Weights of a small transformer language model: 7.83M parameters.
Each number is 128 + 32 x the weight over its row's rms, rounded and kept within 0 to 255. Layers, rows and columns count from 0. Numbers have three digits each. The size before them is the row's rms in percent of the matrix's.

# layer 11 MLP down, 160x640, rms 0.219, rows 100-159, columns 448-511
099:135153158112147120167090092186156112140185082073202154125087117174128097173141107151062089134143149160166171125156128115125113113174120116067120146108166199105130166136109148117110155109149103
100:128099157146164159105085106112102129113127130219093138117100141165156128175097125111110144124114161151185113122097150147122118143132104078082106126151062134155132151145108151139130139131148088
097:124104165108185117127078099130167192120114124076139080132103149103117125107082088153104121160158102123146066112138105089130121151142147167119097107112119072107117126148073143111169126166147150
098:161153158132062147160128109161172068186139174176131063124095082163170110129166110155154077143158098155127118143125205158184127091095092062143135127173117149081134190162151173087088147118127114
097:104141065131131109150129154124089099147176121091079155107148107113140141130083095131112141118163139151045146163136101096118144115122101146099131177185105091150126114143137134124169135139138077
095:126130096119197152115135119138111135084123126117160138112181121120159185155094100096140117141096149132129083186113118092146106128225068124114181115148086171104151122138127115131139100111105102
101:163152161133114099054143124137122099137128135097102044162107115122157119153112153159131147121096077112147158088123162160075067149103141114134124177151104123085135107135109134080061131118119116
107:121148125196105137097066078137126129108157105107142140112150078091148107084166109102094084074094163119073183087072143137166066138132156191152161115141180126174108154115155098222112120099115149
098:170127166168090129153167146150151197131168132090158135159116137139121070115176158135121106139093067148184072167161106097162102156130083125094172162096150177085139169112127173046098150133114167
098:138137125108167109136129164127104181144168132109171102069195150118088082082149018150073149161137185175139150158134100120135165150153157144146169123154121132171088138124113139158104113117144078
097:124134155092165147142158104122173182086132165158156126109104125109124155156133155194073138120093095167178196183193128145086128090110160101184140098135155080150133139112150124077108078177132077
105:115123200154070106086131095159154168201145120118112044153147098077159137139091063098190102101130200112123134161122134133149137110065148131199155105106148160161093154127198115170124122123118176
099:108125116152118144152124147068103169109125120156131102097197134145111142082175082095087154136144149154205152156142091144129136175153152130127166150098094110143090109088159134116122101133115096
098:154123172130094152089134122134169156119152093127134113127094096161134130160160085113102136163186124138121116065107114096112098118184138124177162159060106138123092102177117131195165068147125089
103:116106177129111140095125086105079121130096144131179098129097120172099157080134115165145100120111142134132148120074139106139120119058132119108157183084146174133050151096160138120134134137103105
102:135097180208106146131097180095092147142107143103190140129116118102129137132133146157152146155128148091160149148057154158146086109149092189109122115136113121155149110119103148103202095091071109
105:110144077116099213104125186102182115138170165136120078170111152123146164199095162132103114162143124148106058214175147155154109172127120136109143118103094108165131129148146113103122072167116128
094:175140144175134144173118108161130109086174189110122091109175168158201140124145103082147173092143117122145117126150094144166134145118155175127106125061172044102101123135168184157187132114101180
105:162126106112111149172172169119137141124106137147060116170146084154107159147146082106133171169150114139165133150197116091116134175135169085143142101105138065103147104076115100089121128128179116
100:154113079127111145110170123136119105118112127134128151157133158114137146164150122112100118134108132175121136151159088187146104139139107119109116125109085155157139118128143180117124214056181148
104:154148116132140121113109107171110130117145109175052115120148164188150142134119156117182142091156109128069112113145156175157072154130133191121160109165104082119159115147136126173139117154136074
102:120136132155178104145127114137129136104164072166137085197095155187124104196123134096111165169195176126134091117098104071136145099160181093092158144171149143154101140088133123191173184137160098
093:135123041111122063111121081165156169147131115076118162079142093113128182149187144164132068157118136123115071081156089122130109138122128147105142104097147129116190126156152156093120106135175107
100:165108086062128152137102182158072091126114130126138070137206109129141175163102177123211155101143128098152211080099174088138187115095109125118108169172085046157098157119149110097184128144074199
102:127104088142061142098169167144116104057151128163121106099124098121115110075135205109080100116182152094163138124118145151151134124113089112095115094133061115085210091079159152173141131166146128
107:139125127160068160133162156143104102134065174120115120126057128156143081182105127080140104101173128152141111146096098136104106135157109166122199119098135133123148143144123137120171167156147157
110:166131195093098131130165131132087208101129100154148123058135160124116112127131114153163070147121097142081122147128135127153146134110128089135132155066144145108078080114095131106130098109117031
097:095099152093125116108155196090076131125117111094082121130118142120088163101118168108141077099103133126120141084110112095110129186086133123151117083156110119096131152104153118193087135098093109
098:171117103156159074136148109159140069171124140084157154121075172167135074109099099094135145162075140083117151145116154132086069133044154069140105122114083150150118118170170151094149152100138148
105:109115087114154144125101132175159096149166102144146115105084143171120120140138034112204111118084159097134186100043111185154136124119110158149098182136064117211153100129153131144114166150142116
096:081123141154062130125101104124120143179090107188132081106173101095124123059059102212112164108188120098053125122123184120127140136140121137113148154111138101102150092117116129167193088175154123
097:097104128118110174144174122114132122152085174054091065134173104147091176117162096176162159134122193155103164088139134124063084133088157145114157124119114141165122178102079102141109187108117164
104:143140107138156152122148173111152177111092151162185072070123124129136099169058124123151068108120140132108110115088141102091152151118110210140123128151081131163146136116132137099097090169056155
100:150105165068075166152129125075127121107145140141155176151095142125181143140171136119189139107185142099183085092134129063087142120129077121146153112095080147135183142104119129180158112148173148
096:133153145107159159121129081103113148145125089182067130057119061111125183089135081107109163086196091081123176083093151134161109140128100136157187114161130142131174188110181117179130134163137136
097:083144164156148128146105141093186131073114122130121111116090153081173119125205090129115160096093108117089105209102115094090164198122083072116113117120129077154138153170068174119098086118131135
099:096119136077127142084114141153127110176154102155111095118127170151171230150151123158143116120154131138207111172124134194105127172156090170102104184086133106129177127158057134179149102109105105
104:124109139132159165110118088128160102134122140095072131157129153169109097134168069093129172124165140161183134128117165132095170149116108116150085147115112073096101112083111114084156112133136093
102:185098121123142087107139124069080179116097083120139165090132105122099111151108066158123143137151115111187116152136067194071151164142137119089165184174178149116173131159110128148115188143144143
104:122151129097171103118189121140130136121091135136135135090165145123146124136137129085168125093090124100158182132115166185159131134142171177168134138067115179144111174125166110119117171113104084
102:131121134093145074137126121118130154139115100068102126145188128076149116182207082087117137102169131100150084131150155110122091135157135113126105141105121127135139115134136121089148094137125096
097:119155063110134141107134101126170143125066099109116077134123097122059175128179157112080207097058177112055163129129121105133173112104106129216124098077145124102103102140071161126164131094113172
101:184101114111108198110135092160113118070154160119123112119144163134065140153137177126124165175133108125095102172172153016106132149150140151157136057139135120120117149184110196152186185140161153
101:151166125130130115148174121085107131119127150161121087093101128101161166237149124058132142106125138162141125102118076179097127092131131108111184100192144162143152107120114092125108135190123132
095:115107091090119088161104154153110107100126152143142120111132181131171067163198136145114104090110109108130161107126125112139117137164091121117143136152133174109120153131094148163105117093097128
105:160163111177159137130119163123117157113118150101141181078126144121140182134101061106168143143104167193143139105136141123078069147112132149102079111180106102137137096082111099201138111118115158
101:150169142071119129142129139136129165106138160112094169110119143172180118120178143127121065082116098109184146078135129107189059138143121178099137134118093137121153149125124133097135160146128133
104:157173137099148088141135090111166095135112178153148084115130110118107122079158157135109167109110084154123096160129089111123105105129100106076118118103157105121158149109159126153157076155134140
099:117135096130069129142205145119110095168050048159121109148138175130110121134182147112064129099174173188120112150152169160114111160154132094131130156127136134097149089100095082120162134123133157
092:127136078177168146055129083152140144159136135150117093126086164149133092097127115159090101067158077171104173126104121112107132126187105175113134133177110100095104090102072112085143080143134150
099:192090116094109135090076102085132093153101098130175053162098152083183086155119091113119089131167170117190082120183092114138164136072124195111112189176093116103131122108078163132153124123212088
099:153160092064090115114132168194145127156140173151112152147107082114156171115152134096099178131158116131153128149168111140121174166146165115113109102214161100122154130119154159144143120152102148
100:154098118149149157138162144151178097102080161158178142155146141091104109138097127130124133155176124174195176108063112063166114091125157168166113114144073125118110128147103125082132108095119139
097:145177131167132037135180080084169131138133102121146118124063132144109116121095070082105163188136110127112117143136107064057163125134123068107140104148134119154173107095118157096112095119123160
097:097174075109101088163127165109109108118120133128085084120172132129123085101112149179114121102074129126164102068091072139122139097148138157146145141175136132112117076124155086149103122150095169
114:149124126159102168114122129125140137115140108118120155070116129122119138108122171093231112146070158181129075129161111149154120086149105124093117110150156141097127131163118150138091110176116147
097:149100106133161140098151108148166162146117130168133143064125104112136075099128170095112069167178129144124135128164118114158171137114123143144134138137111144158131116068074172131042150120200120
104:119132114081129167131090129145091131142105164107129116126083158161119138150119118069151140097163114142067156136157094148106144152179152095171114123116095101114104155156132132100114112128104137
100:089129185137117206155156112153149127140107129130062149113088104154137107088221141126132119138135106112137085114180165160067187135141083152173163159104152080138141067141119107171127196090091117
098:113091110143119153106097144093113122129139181126189134152154125089118148143108061173118123134137105176137090105105183132026188088115139104109099090180103117155073158132216126157087145125047135